config.yaml
extras: ["capped logits"]
optimizer: "muon_variant"
beta1: 0.95
grad_clip: 1.0
Each number is 128 + 24 x the weight over its row's rms, rounded and kept within 0 to 255. Layers, rows and columns count from 0. Numbers have three digits each. The size before them is the row's rms in percent of the matrix's.

# layer 19 MLP down (transposed), 1280x320, rms 0.153, rows 804-910, columns 256-319
102:115132144142092162143119130102151093133110118142111112175115135108138142136119114125128121162132131136154089104136090161141137141128086133146097125129183122076141102107113162149156129146149171
102:153131149131167137092157138110101133139135132072144137134155096100130122112128141062147123120163153114150104150121144156170108136121132115075123073145141090119132139093095161167135132111134190
106:167138112145120140126135143099136127149092148155161134119127122110141128144110111128125124085138118128150110130123139093153147138076103152123132139141144188156134089115165157092100149110127105
091:145142120102128062134165120128134151125139104123085120129066146176145108141124151130144107115121152126152134103153141147091098161140163131112120147119141169103121149173134092124105090116104146
104:110106137141106135124127109087119142108133099128143167151116090127124100153123105081155154161093130138122120149129151139104182093164111143134100101123116162125178091139164110098151170127135109
099:115080130154131106140143085135166125121144150092145130173195095173106098149105138124163124114112156153125126102153138121115123143104115123118088141149141118150119094097170104128124138135085156
103:098089134156110121108168116170093144125163140143133136140147140157115146134129115100105175073145121071157134119142140116127153159136094137095088116177140115088170145122133189131139142143153113
090:103192125083142127119113094100153136132126112145126172171173138115091107124124105160134110119126165142116149145138166148132120109114123114152127093121115108153160132161125130140170128111146165
095:118109109154131146079124140144113151108125085115136062137116137112080112113144130154105114169145143147149129083156120127139144113110145091122113148176153133162136158134150063119124109134113151
106:154178115103166132170117111126157180117124091099131133148100120116100128121133107102115153129122127138149121135085113096139144142107114138178119114138159132122116126118119148157103166117109115
097:151155137125115128124114121111105130138155104116113138116122181156133157103160154137169156139162115130114135121141157160131117157144116124129140117144095151140131147150096150138093131131078152
102:147104130141155158148110152158116110135084089129136152118141114133085151113120098113151100151130059135157121148109142094096132126122123125086131133123115127118150162156157112181125118095129159
092:090159110132152114148129099080135141099118146112103163105125109151120133110106094146121095107137089157148125083125112171122127164134114095100141133115159179153158128104136133152118088142117226
101:128160134075078138156112069150099105112122143083131213119125132117121126148120122108150107180143114104077152086149110144162129153150131185099141138109089139109151088127137122122117138149130120
101:146125175114131153126131121135174118141092152152142148112138128120133160141141078087107141094117126056167092192163156123148147140140142097134163134142134118158125157142111171127130160139104119
089:104122179146178153160111089114103135129130174086133105122099160126085156188148125102102133120127114132132134135164111153116134107145141127141112139175130122145130109138134110108088125145112138
097:102149128134093179115117146102070156145130081137096112118116125121126120131151105124114129152125114133173141109180130136176136106137165145133124126136133127129122122105187125129157129152109138
091:149075169141209117128148145159117133121101155136094135138104154105150176122130138060131121099149126117156094101139059111113176146120111104106122139085181076115141099141130117122118122147110106
101:098191091119112117135122152105127157135117162156140175122148077114146153130129078133136138081153105139062122101127134124124129119100122128129109108139152161113144146101147133091139160142151125
112:130141144115136123173085116106128139083115144058139135085109162081142101139118126130110124150116135092103129178134111177162142135136116109155107131125112114138140113153149175154128127182093129
099:132128152173044132164153105138130087146164141168115091155095137122120104142105114130150101112157106113102121145150126126129091142129109147127151097139158124130189140149114158146115132103126138
084:084172146148134086139157129125124128131171124136145124149113117137133130127107114112143120092149108111120100072136154132109148158136113132161149116152144140095126142119129091115127131155106091
096:116114104122186148166117127119108140131158118190115143165186161109136112148127149128121112107156146121134144089119092123108129131090114145123130148116117119118147121140133107131106133119104152
098:135152127100200100141135135104161098147119149116144141127117147182121118110087164133137092175134144119083145110164150108113129081128123133137142144110141137155093096169123120118180137130107131
092:140114128155255108123080083146127125135106135134111147127138135140136123093136130151180145118147130112160128147134156091177153143146140125115111100127169120166112127099132143118146171036153167
100:128128141160190117150115110129083157148126159110099133133159126109120115131134103149158113141106117121149170148123118117116121110087115121093143133127117151151130132153089168157063127048070157
106:092152134131125135100150093082124140146097149146109089103137143101157124088128124131084156179128140132147132062130104129103127167126126117127180104141192130145156153138113118146154160106115112
093:135096112159107131107164088132126156128112151120122136161107154114063130130095120128125128156130166118118140120160105076122097100152101149089129156123112103085090084137107100125098105183119135
101:114122139070121131142145124124157125115111130145144134120107122144155121129133158109101141181139151105150118099148151136157088110128072145112154097130137145134079132092135171168149127187115072
101:134101098102082091086150143113165098181132088134110120155086090128110156142121153107125131128137136148167131151126123139115104098118168179128111108137141155122078126132149133123105066160113146
101:072136149131139123127101159139123124070074129100150131125152156123135126098169102137171166134085133123132109115143119131147138103130101119098104146098097135101131122120148151118157135099164113
105:142119139103145153151096131124089092139110164117128145164099108146156114133127117151107143109095122092138137104125125138159088129138190088117112183149146154083114132101163113148150132128115134
106:080118103125149141100092139135119130087169183146160101139111167097098151148113129100100135140106117136124149095138130153157130137144157160102121142120133067090157130119129122115089141116176117
098:142154157107199135116135147136115139130101141107118100162133096114158147129141135130094138112101115132141139149119123108152114137136138093127164101152116120147135127117142134185145154106122107
096:135160165157182140162113133151152128145157102139146085116150169115119098113146139164150099136094126141124106126139160072118107153121118135154132081163139136155123147124107132128134138093082121
108:135146143094154140148132152122099081118117122107117171160138114152161162096130094130131148152076091160068144137164144175137146121082143134126112145133106165097120169096095142132112130153144159
096:165136163103147114086149142147138138100135125126163128164103090155117125121119160129133145086127141094140099166115132141120092119046109102089142163088144121137087125139151149151140124148156153
100:110093108138079143131122103136168118125127098134132077114114136125111111134143172134155138170117136127138114141141134096154077086124167139116147128089129107074151149127132115127112154169166159
110:128127110125121125123116198139138158116111099138157111120130093114122135169118136138125140111127132111150142150146072137175132141167122131164184104153164159116091134137088156127121134129140083
099:142076151138186164147126162121116134123107166181153152135085138170123101133138147121111125165135123185147111174126110140140138077128157143127156169138109134097092103150098115145083143143139119
099:117148173121119143132128113124182159137071085125110163203122086141122122138131145133124149114101144158143088129114120149171130131154148105131138128131101122148115106117131079130136131147162102
091:084144126118255148125136125115122146150112148137133140114110095140124136132125111125143148135113133111186162132144161128100155125110117150132148127093109121115133133167097097138094139123105057
099:148124092157087137138135171109152063127119138148111097113093116149158137128126085098110138147153125113153126116112106108152146146120092133114129138107133147109135165104147166134146079114148150
093:156137115085087112121131140156146083098161155168127120163097141116101123108168130102106117138160124129115092173156160137156121147095115164130109124139134116120095105113116137143143124125152175
088:104142118155153103127130134164115103104144116139145123136089138095132111124122110085144154112150118122126150174148148102129092094139118125145139103055106174119184146084108122152107109117162135
101:128152149098101130134112125158135120153103148184175095146150118139149123129115166124109143143140151138135143118177156079123117125138120133173093179186117103104160135127128158100090135132100070
107:104102124111118104126127092120148110117137127101153122139180104098091144143107112129125137061165151137176130112126135079156081126139073136156117141129151138134103113089112143127125106152151139
102:122133113108132114127126124102092132150143161123122116141115098127141148114086155102103075147141149137132159135082130157109136148130095121122106117107120146123103132202101144108150099158140090
106:126121154143200123120135124087076128139123164132097158108152130157092088112146119087136117129129118178136197160122107116129142159141118118152140135154124146095159101112110127132158097134108164
103:136146126110125136102165116145155097119117161131146102117117128130115145111111150127114134092132118099164116149164130090130151118110128152138147160110107166135109147143140122164158115135175154
101:090163206119113129147139058138133133105090147138143126116126114145153129109165107161122147102113153144142102108130161117106159129116155099143100112135110124131112133099121082158136116124144096
103:115144124132106148131125125143125158100081142141079115163141157152087138117098129140098126114145106151110124136139113123169156070147134133125143111134148114129129128170132119114119109117157111
099:104147159130109142175099141124172127150134099158093101101138104145128098116146116146134104161075124119146104113156098123108150112129148143117143093091119152130157116087124172135112158165105144
103:141122147115138160122093131156121140104123129135118133138125140080186173100155122138126138163147101098095168160136173154113167105132116129172129117143128084139138130105147120164128140184170123
097:133171126115131146157146136103116126167171152128115136131134136160101112143168096093153134084134135130114168139141103137080142111152129110079113137154161101151144110070139149147123153151110125
089:077127132134185153155139140150100095144128133048117135134121168134140096136124171094094129116094090138133130119151094110139150139098076149147098165120109178082154102158134135104094128109057144
104:089127165173115138124116133105115163108112102078136105133139138119168142150143115103139088152120099175195144115158126116175129147099110117110128110072098122156137107132142101114129127092143151
103:112151155179144127133085122144164131157139114155112145082166175140114106117131167117165134135142118139129113158139153128124114143115086126131138116159153180125125095116101139144107114129113116
097:107110164146233179128140132120136123108128126131131170117107160133149144145073112151118135159127087102107101119136129116096122131154147096150148135122111141122162117133177115145148085116126128
098:152101134122092082120110132158139152149139150103136122117123162149144103158092126134121156149099159101118135127183105172150113187139088174128134195116124130158134135099089142186155113134119133
105:141124143140107090147142101081118156120137159099103147105137134135126119164133142156136126127146099097117119150164084120139108147108140094186122113103139091152142148094147137150106100140127162
092:118132140162158116150134115124137167118101120135155116103088099128082152151142114170162162114130112110070163116128154090121159110164157111101161135159101131132132135117118127172136118097127158
111:159117138128165108134123130141140169124136120130130112116124096142124128127095132111118152145091135135145106182127101125081137086185116124157139127110101168166135141137130145123176086137173117
098:132124113181098096142127108152108126111118101100092117129158167123122125121146092142103136144146132115128104112131128137152132146135134081111151137177108122144167161166136115086137134114115137
091:147122178132149147152143122133119139117144159156104145156113127182114129110090128118095133147119135107126128150136110162122064098146175110146109133136132165142119125147152088102124169090131162
107:136104135163108147121117136141126126141170127149147130124143100118131108071151170130150133159125113118140137076110150155180139152074144082157124143139126109117086113145124125134155099149120144
100:141109119148110123155159125129143162111132099129163118065126143120132121118150117113129136110132167113106154124127122115136161130150097105106129109099142128137131128157106142090148125125149117
088:118146133092214155153120148127187094127137164100132117144128128117122147120092096115103131106153181115153153151121087151139097128119131096100143122135089076125095108155127131079076160084160129
098:139129128099151076179160106110128131127150072131112136130184153117153138113128085135130128108128108134150164127141116137127133159099140131158128138140120133131117073140107164121148116138111144
097:146126152112131125129090122115132154119120154159114149089122133094130096130102110141102129120094113130124127141144084131125113107117091136115125158146132130125162106104089134156125160115166082
087:167133136162255133105133101103123137123143140154126113115123111119115145115103135093133097141118119115151101133155133146142145123116126111108133148126126119177153114104137145174127160087138089
096:106120111141133106126134114120114134130076159126080132107134121121096112099131104122121119106136100109152144126178152133131084140106110152153102166141162138148131169138129097122119158173152145
107:109106130132125134117169150153079131173128105100174120159103093167132127096142132126136147160146114120105127184158109139119172166111132140132144120151135154108120117121152079152147144102089112
106:136080125139070141163101144111162120182115136148114115136147139115148166090143122147068101098147137136106147126109138102119090177094118113142127119157143174119150119133126094129144113134092123
105:134104145099175166116099104129124116181147122109152160096133149146149144108125141146093147178126093109092124112101179107169138152076123119098140171121200138103094138112112088121162144160132080
098:183105133132097132123099110094095191139129154145172119123159133146137085124114126142164168100135109098151141137112166146094070090115126138140117141096102150135099087089119153143142110101132106
102:126128144110098121096125124157101164149140113148137157176161132116126150077178147146090128089118118120078136096145146159129133116127087152110138082137101138100094149132132150145139137111149118
094:156134135096130108106164130089102128124116122101153103091093130126105100163121148131147137121166129165119153109148111124091128105107154118107162133164195119099132153109152136127120166074124090
103:174114144161128126186098146135121116157161083143149160122166115137148125140103126126143123116131100115140119160128117103075142113119115157131146136104169147131121113104132101104120119132127157
096:085128152118150133160149138138133078104167110183158153137080137142152139102103103116135168121162106115101106115135154124126127075098111120127136127104124109123076112098135129119117132128125157
087:110131095135157108119123149112104096084120112111122129096096144119141159143097112117111146095161116148147110163113126158107147134178126126142134157123089109140139148087126129167148155095118057
096:141128138146143117162070106136141139109124156143150123129120141165154097150145123129118153103146061129115068135138145142139140111139109134136140118109124163147088118144082132169134144099132144
092:134108087117143134130112122132086153118126161087124113145117139101139082100127108132168157094130119127114105160132147130167105104158094128132108122166108127099141148168157120085168088112160098
104:121113148136153111121123114083159168132163115152107153141118135114153124096096167178145154124136169096115150155091126099127144127092085153095109128106113173122115162149116130144107144142113082
098:090134091113155132069144084141112131143121123109158142172097128145104110156131136169137153179127127099139135127125136146143161107162116124102115181166143143074140092144112123117100103115142070
100:149139122112151128117114132156150146159127138117070145103135129084104107161149110154139137128117115128102148119101111112122125118118132153122110116143144096078109125154134142117112090105127076
100:138145120130122115096128084107165086116137129121118145136095102126144102142155115118108075130118105129165164145117162125128106103167163123146116132157134123131132096124142105159100119147074140
099:159128123138095089116151116108181133160089154099076148146127106098111123146103099141102148105127120174124096120116103120120170108121159144138132108118115125117145132152111128115094100128092144
096:112099089102178138124135139127100135095134117114187130097145146122085110122125111101120141148105105153111143146149122115137124141160135127144112123071152122122106158112144144107073162142132131
098:107115145115176136164119153119143161119116149110092106088150104148133126103124121126112146147081135109114131138169100175132165137147145130139153097126096139089136115174099075134147141095097122
090:156190145112186136115125161135138137121156132078156157151134160103108155112121084125154146110115135152127129127156127097130130123159108119112107123146162084135123146103158127151156109147133101
103:076164088110142123146144150156132119118118106141140112186125079101121127154140129107117095088133088156134105110124122130165161132108146131158130110137138193130123156164101100133114116106153154
099:114141102159177087124112166136147156172129156165130125111134144146112137146138138145124138149134112126125125141124145127160062122114142162151196110161130145132089127136140112120129159146130094
099:170163117160141100131093134171151097117138135131078131140109097159141142108126134123127106118112172129154122124128125117145143149150140157130142141095175127153121162138095128116124139123169100
096:136141143102127126136144083182119105145093124135170132112114138122121163115133165116145099170168121099150135114155148097107098163151183144104156111147104124108150059073139170103137104113121162
106:114135114132088130111149097087138131115104115142116124140152155143136120133090149104118089138108125076088125087130114161133136163146144114125119148159160147132089103104157146137163140113167149
095:148113097140135132146150131101103116127105110138120160117163163126145191154113157146192124114134159095157135107127115159116131119132124132145115179098144123117153071145149116134129144088143131
101:120177148135118134153120132115176150132146136084090135126173133159120117127116131113132139120184096100128091145153160121121128114118133144112115127117117135152096108112152122115136131165146155
099:107150140168155154135106130117143095139137139157142114100106162118118100130126118149122067154161158128118120117074152172116151130126052149089154186156076129145185145142140132107112155136149128
109:104128131136138144140167109123139132145149122112163127146122141115107090120082121128104147108123129102132123139136152206114132094170115147127110131126129145160121112118122150144143159177124152
093:187155117110124127126125117151121160103105161158129128161111099168107146114155113145133121139103125150141129132106171096136103123114117163118077137153123145123072109132142148113129130164090094
104:121143104120129121109129160091149096124106133135132133126119092122133102115125125115136140151121117161147169117114140120109080084130181110109125116097095137153129122144139103110087108113144097
102:138110096121137159097132166155096117141119182137105132172147165124121100158148115135154098138129109154127131097152194117088106158138178072173120145144148144114096159148143148081149155126142085
111:111134090112164113148161154109117155136102081128104094081110116104102155122119123125170129100136104140099125196195115115158162135137135131142113138112136104123091147092125148118099133138147161
093:136130131130165135102100153118120124107141110065113123122146117147135153174146129096142126115081135121133115112148146087125137133126103109183115130120112089148133127155120130126094140133114113
097:111140146159133171151112112099090133116129129160100118138165100152163091122142116167183104154141101125134091134144131173158100104162115109162157127139152113144102115123133145085164178147152103
102:144099147091097150127150084082144140087144126116109104150105156146129156158100100137128120146155113142099192132095168099110134104125106145147149122151141108139105128169100129116105135130147110
# layer 19 MLP up, 1280x320, rms 0.139, rows 805-911, columns 256-319
100:152115109184170136183160131082163130094127191142102126126142153088170105147099109106157160108126102156103133115054076103133103137116141162120146138126129151120107141175139159151111116084159158
104:124133107166130177173127145165127140136157141119110153124141135113144134158102126128155135147152122116113150167073122139146147130149146143119120114160146101085107123112123153144120122143133111
094:116110125141107138148168104136098095144130096148139113125127135107099108138140125099144127116113083126114138141130178135112112177155117133152108065137168159092128149135121155141122127171137132
101:150162142140116171096116133104152098120143135145128137106130128135085122145143156140132155123113145166167148083119121161139103109091135133120149161133215094121072125130148133112099122080100123
098:077134134136172183125124158084149097065127165118149120128161138160136149144123140116088122138122158144113156109153117118098114061135139145113133096129137133133107111129144112153171158146125171
105:128113161153151160146130118139149129105087128132096120145094113074095120094177149134166108125124100118163155097130130100159137146137156140141158112135179121102132105126116161124144111114096173
100:109122111154098137147132130111129079126121193128084146088135128141112129125157108112140164139118130135125101131124097108160071139132123137174150126115143154126138116124115104159157165143101139
098:121091131117130137140145123108217099079101119135131091119181166123100145118128113066170138099115146119200113138120134160148139141116119164143145151129133126137113119126122117131119148139153137
103:129118098137132109092114114104152151132161121103125073138076155138111141108130118116137153134111132136161129152150152121095133156127134127107142103123145131151125122158186121101117110134113100
097:113124172161090103143152142090149125129131161094125120117142187105167075095097123118137127129130089182176158157132116080123151073126139105116089137096099149171097114131149167108129113162137116
100:150153119086144134144149129124146156128125136106171164149153116123113157126094121120133138143174144101086117101155096117164173148108128092116150124173144092106136139116138113109110128102141106
100:165128183148130131138103162123113132133121155161135148165122112116125177182127091126152177102141159123157135121142094111141118095134093083131102128123107156082123100143144113097149151145142134
108:129151174100116137097084120126152142135116155110144135119176122126136106107160111175144106115110173132129129147126085183151135132135120107169120075147136143131107128119042121137140142095109142
101:133131110110125121144124175148101128099105133109136109127150105123178130160148135134097154137160114131120133129125141131154142133070113101109118131114145107115091140154129162130127100138114107
095:160136078120153171118138120145110144116140158123143140154191070164154121114117125119128157110152136130167094107121120113135159091075124108128139155137138110096115125104149149083104101100154096
099:124063134123129103117108135110142143113145095163129146138155150122146115099143128118108125171132153130146106166168107139138111114125125129106148168148114150087142099176113133163165122132135162
097:100145100153161177138148116112128151106144121094111136097126112103114135146128139126076114109088122130147170123110114088109111139124158113081081114136146177123153137104120110113125131147141148
097:121123115148123106141098122135139116114143182103131079107086160106066145113121108104118124123139148172096099180128123120114148100126091134102151158141086155146129176136115124152130152128123155
110:148153137107123137136104119178116090136087119120084128164100114120093125142118098129130142094117126103076155148108089143151111127132151117061098144137156113125131129142143120165112170117099166
108:095162142081159107111173126133123146159062155129120142101137140126151130110120116099155181161143121098122093125079145106137122121151146112138088123108143143094064141106112105130127145127115168
092:150106135133142148188127137096137147116091131106087128100129154145123153094173161191110131163119133127162111148147112129151120136150130110097166159175146114150134083153119161135122135123114154
098:120117127108138122117161144135111106141072101146084161128105115123105135126131151113103163114144110116089177112083145129086138112156104112105101127105141160101103140130108112171080091103070127
099:115107094162135169143100104122144118122144156124136111120137119147088112107128123148135146114103119122151172205126132136116158115137131186145084116115163102149109175116122117141166107121146106
089:090151154108196136130144158144089106123141080144129131088139105124130109132155129149155151126098107123130133137138113105136123121104130174108133118109150105111142144072127139121146125066141150
098:143153140147128125103127110122135104134081106117155104133103093160133120116131119165117173060126132096097135062097129119144161141128161152132123163111104109134139130161122156142148113170125106
102:116123160125126159138116132126134114140126141168110098119090131201131156154075131138126116087143151159100119128138121116124158163129112165130149071118094140147104123130109135147120131145150147
097:071129139133134136107113118093143091100105174115049130109087107109172096149099131128103179160130126167126069116133169107147120149126112107152084105112170114152133189125145130152115135150144138
101:117131081123132148140104184164140142135119151091140133101099125133139119153134131108150074141105118122143109144126118138104102163166174141124128134119168157139116132062139121088131130123136109
102:131125156116098158129118134120163116130161106110160166120134129114135098112111114147110123150109166084160089089126157074132153166114124112147099131124148149155178123136113113121167112158053100
103:115113138146167122123105128108150108094146116135142119131180146141107157150121112110106118168107158145138099160097128127134104110113136145160141138149124109089125133096118139140118111131072129
104:126149150116096166134174119085142168119095128137166125094122161125135131104114125073145125182104157106083200141197144131128099128120121139113114125111107150087113127098138125132134159111106105
103:151094143161148140108138089120146106104115140111105110130098152123140111118149126105095137112122095131142122093151142118173125149144133171124113130120084086159152086148126091131129125159100122
099:127096146103112152088123098099082142149140126149088133118152171109141122169105110119149121168156098126131131134133174137094131103097111091106129143152101115092126142149101111134151163131159119
097:101141096122144108114134108103140114123121113121145178142126154124117131128159120114155118140088134090109121132183143141150180131086119113084116124141116148119120104164133141141114090088095140
104:110139117143178154136157136100158165113138117094129162140094125117107078143151096145135110124140139120104101145133125118132156122146153135107091102132158078117121128130095147106162124129092113
100:096134130161130149131130126091096116116083160168136127114130137099117155124146128174148135115144107108131132100178113155088116115136108152129157125113163141111154128125114118124122142118109127
103:072132133170093176145118147139104107120129157079116151067103108146108110111129119147128136157120166189114091137132161149129106138163104140137140125163135138159167124098114091160133126145161109
105:106137138166142161140148157098142096110145186112133144143115107144121156142104115115173113124144060168148117129061097128116133161130164115116122138148138103101141129156170167143114146148149097
101:124120109129120144105186113083118148115117111102136121158105122157162145143122100126123155120143147140142128119128112110130152168127108131127130104117137102160144111162141127165142126089128157
099:116159112092134085124113142101090143121157108119076118099154102157145121143151115121119160137156143151132149160118163148108136137133178133145146146120118131159159113152118180142152167112120119
086:124074114136196129153166107129106081090113102119130171108107149134123122145104158155139099125089119162174142087128105116148126108101119155127130170108127164123118143150139117116171156159112096
096:087081131112148131142127136115123142114189139103136157094164128089130138129141178131101129123134140135148127114100130131154103102127118132178105179144143134119178104167136118106077135131114152
099:113163184104083144142111141107151167127069117120098102118138096118112123123120106115101142083153124142149168137111159155132130158164145131115118111113143092119172133118132116142175118149143113
098:071123146104136174106159166064137103150132165133143173126153129101138113098108133147093150126128078103137113119132108168108109151123091092104136073141110158144124135128158112125137153156097156
101:138112140150113111091124106138139088145091106121120145092181083120137132107151145143149142117133148157144134108186146130165138137101088123119128134098110109159147113123136135126124119154140084
106:120136111112152114134140102135136115067108110119084105135131149127128127136105093077160120091160162102154117090127126167084123142120104117130103159129132113118121109128170135090127141105127133
099:111122150115138070171129127148114095129171153150191137140129103128105128104135123127124113134142134097145129173145105160138077098128106116151163139135120131112116093133181157112153141107123119
102:103130102105137123149110118118078107107101158140159121145094100155110143133129148151138140113126170121135165152126152107110110160118119142141114108111141101121101128171096122125126143107116174
106:158153113092108083157113116152153118064131121131171131148109106150089108126203193132149129120115129160148112089168085148122131113165062113095152107136143126133143089118130103138113138113160116
097:132136116140124144113162106120134110134104140123133137145125148131100099125125124126107132091113128178082120149121126146115136139151120106056145115137090102106131104158128149140133098112135110
101:081120142095153137109148106082074168164129126153076120123149155153127125084132130126121168108112155114121111146166126155119126099094142131114096117127108132143131119116083116117150128092115133
101:105086126143150079097142074119104097117133121125082143173108197161150109159150144121168124102105119110113167139107141127127126127139148145127113111103105127132112172145145124113112122111145141
098:080098120166127119142107139127135130136133139128128133120140115135108114101139168150151122153130168143126147120129156120156121064167119097104171147126165167155147128113139152131084094092116141
096:167125126128120145139141102161151101107103108182144119108106086123162115164087139141157157081099118118143109113133139087127166160104102115137096120144162141180134078130104131136141122126126147
098:183159110097136163153104147070093133078123150126145096139137126136150182117164141125135118132144125136120101099153111153095129085156091137166089155117146112127107164114130139139185124107148093
100:113108158106146141147140160136074092116123167097122126146145123148155114108142107137144129217142159090097137151129109116159156134141126174131142143064151129105110117148117077125082110096130156
104:138145142135111143110105141153124164148141145156112108145115122129138119134132114152104086099102139112143129136149114160142144128127145118140145144159100122140156144090116136105155159146103157
100:144115135101158121161133148148201102141131116166107108114167071104098107161139118118122147096132135105138102138104117143145121147097111158153159112202140110116149120142089153119142111074142107
102:136115108110173121146115159088081061118146101128124120125159146160151097180162111135134131135121132121125134096154140134098138171129103111109105152110174128099121149132157123154132138107165165
099:086122125130123105131120100122123070116073146154122122140165103109150137129133128120137100148112112151160119114076065179097128125160141111158140120113157128144147151152125087130171173114123113
093:127143109152162161126093138133078129111143118099143157198141152120139102114098107151152169156125119101163121089139112118137144098061094136134146137093140127113144157135117109117108142113119153
108:146106113158106146176148133142168121082107116140108115118120100178108127146127163129111106150166182156121106110081126107099160103117137146087136097105101127077132133154112113125106080108117115
100:125155155159100111076099152097148144148143125101144115105148162141147113147139103148141157148123137118093141131124142080065144090150146141125097118150132092200105129116120114165163155208122140
092:126146136120182115095204130144088139112136125153134122081113142140117120108168116139122150150075110189125079142163087121144100138110137135136126108130114109150137099151140103134110144079122167
106:111122143136142083106085167109125128144171091133143101171121169100101121135162168125108131142135146163091091096129122124127088077143132125163120116137131117097107170152128118125151077118121125
100:113183135137134131086094169157141097107121149145089127174133111118075145151120180095146126112101124143166132121105132154135154141115143160151155161147129130136121109167190083085126182125118101
099:133100118149181127102152117117131142101147125153128155162133117099098096140148106099134147122147144131108140086136147132105114128119104120151116112151152156130124161118136136144185107082149138
103:145119126107145164172137125150163136121151093144166094142146127107135111163148158144117152104110086106113123157121155151110131102099139160147115108131120076104111180113124166095100123103203101
098:142151125126105135131049124135187109121152119153139136148157128133100129177140122122137132139119110156155170093153117126128103085159152123148147124125095109124157124156173120109148130081134153
093:127122094114162192172119145106151119120121123136121162115120100109093164115143077146104136101135118094087137140092117126180109068138130150145125116125098160055145173137128115091128105077093097
089:144168128181133113137140145128156164115174127114116102106174126116185099154119124125124109128084148114172121176144127139151177102115131139159135101140131114133122148139128136132107168152155120
110:167083089181094101131098145163087082152106165133154132176123145115130163147114143154128162120103133123114147169136118135120154139097138118132121114130093122115100114089159119156126145108119122
092:106167140137134128118169055148108110095173137091167126150134144128140121168180122133138118171159102125142130102124072169124211134142104130070110133133126139146085110102168162154104136095126157
099:102073133132110122128103099126150154097073125091129103113136092160142103092142152120122119068134120100128119154125111120099103141113116121092121135159099119173129132104090102104145164106152103
099:148141145173140160153128139118119128129114115104167142177156136135127130141122108154153132137122111108139148141095110136152152081136110152115123129112167143110144158122146116126108134165160150
105:105145146122118126102096104132091137136140110104166164149136124157118141119130107138124143125153094111145125123141096121160138132110139123127159133117119139148122088096099128148157148128137126
093:170092133138139128170130141165193083133128116110094113146118150140094122107146116147162133140124153148122072158127168151117173144138107111137122128132156094146107117131130161104082129125110126
100:130131155121085100123119134160158159106101144078042116111117131139160132173144104129157181099106149115150156156140088129149128145095153152120109164159145144132116168132130128138156103135089121
100:156109160132094108142138119145142120152182132100097132095170140118161134161171141163113088116131130116160141127130134091158122162127124135107137096151124098189125124112166145094146171104139163
094:104170196139149131163145095120120154152104191162131157180121092138133097136155148128122112142125129103135093114103144132163117103164126122122109127105167126128088133185128087123093141124163052
097:184140157157063128109122123129155109130118135100072123124117104120139144138156138160114092137113111119113101120130093096106123139094126172169153129119089118107190132093126119107164134142094147
093:096122129108155135162189115126139139158093131126091119092164106142128110150129141105136107136102127094173125117104149109097154121100124144109134140116093128113153109146109122152135149148116108
103:123138158145162127111148136150125170152111129134145133136118141111107139106103116114124156131125129112160100089147133053137108123134097147124125123121106135126088158156111122110171153154132139
102:157113156119110137142118135132162163142158159126144143137102113101145153104135087071127131162097135117184164127123140115160128123131126111136114164104137142108160156124128129103116131086146144
098:123169145130150131136103117170108158172118124128133095157146099164134097142112108139168151124092103149117121097159154126129126106084112074106169154128150124172159089188144147136186160149065125
104:118105088140161159133170146126080092114144075149142152155152120125106138132115082144141081139129139119125090090135171146122172138158155151090104129141139093161138117084109097174103140096095124
098:122086116112148171094141098156110114097123140144115157145116143117125103097126120142119165136166089141108126103088104119138124144127143152132151125152129099115071122133113137159110131161127150
098:129119133139118142141131103198126113126093164120141099141107112105134162124089181114140073160050109127111141098144132119143130127126141174123133165133143148117101116144136149162138127155107124
097:111105115132155163145140147145161113125150125140170163157135145096125143138125094151114138136097090120158167142124113124104157158135131093126117141124152159115145127100121166113139135105110132
095:146094130152175090132124120150153110114117147168135156143115138137109119159095126125118121117128135129154123138136158153142129104145127128107120149180114175156122147163057112114101090131095168
100:135103139093117115130111158110082124087119167131124178086097129153147118118129128128119140145149119123113128152115126125118141130151133134153131126146119122158183124131149143105097133138080115
097:147091168118111087168153122081119114124121116131123113154190091141131135111108143146122174119126125075120130136076163090132169132104154136151142140084135099147155151110127081083136141124103121
094:068143133156136158083144122106125135122087156094137111151116145104101118156110142141151145111151100101097098102147140151158092079120134084106135127061092113176139127097174125106135125099138154
095:129117148113152168110133154112132130119124089088090108152178129138139099112138121134157143122131143137171127148134109151089151101157115106106121100154143115137087152137157126127144176148157109
103:121085129167092103104137119116118105075144149107130151190124159113152115160092120122119142152124153137096118144115154165128103148192083133119104121092162171124145139111089081137096144147112138
100:110088108131102096119084147128138106108114115138147138165164119157142115158101170115134137143106096186110127131111105119140148145144126111120158124123096103138098117126102134116120144166159108
106:061102108123114136169132098121117127130122146114121141153138104131138105149185078119121132136121175140141172109110134157127125146108120101154108128134148145129125135125130150114093120104108119
093:116140071130124130111156138115150119184126137135130081123124125106106168149120135147186143146158172141103146101103144136110134124083129137108134151121105146110133131151116169157130140105150122
103:136149122086183102119129132132134127058155135162102087149125150118085139126151119145109110142100174101086122127129127116178097138150134142141114175132163142086101155159139144109138170130118096
096:101130104132148136159135147115141138139143110083107159145088155116154116125133133143131166119153137142109116143116130137118104142145144115103142116131121144129123150130106137105160142111155179
099:175166133093133135140138117100134104142121152115116115099114107093129165120133113121122139173097157103151122056103147127109144111105077081135149143123140117145112078129122160152110143176124108
100:146109141138117116125147122094142125101122145135142091155160092134138126135143136123139136154106137130172116124145164107144157171137103125125080107111076110118130085113147179112171106111110097
104:092168157152118127084136139097144120116191158111093126095099121161120128135084166147144147105063105119118082144159112076138118144128109152087120137139097154175108126119110108152100126137117122
096:115149134109123115124130122134089079143121120148124115144161115149172113106170131152166149136133110104129184144155128123136166105116124146117161105110133136108093139117132132137132132154097128
101:156104083162132183119138159080156129132159103147156115115113150110093103135134127136110116095129103112119150157134164109147105154153116103147126173136124179108176136135168157118127152139074129
097:102153142126097126105095122117168136175155100152104111143147124121122151098154112125096109105107081138085141078122133126127116128108166138097122152086114142131117104113169152123159126115086117
098:137125125111172140151120113143128125096102148131104147104177123135154124139143152133144161126126095127122070148108119157135117176164127109127137134060140110114110138141113160113153144128092096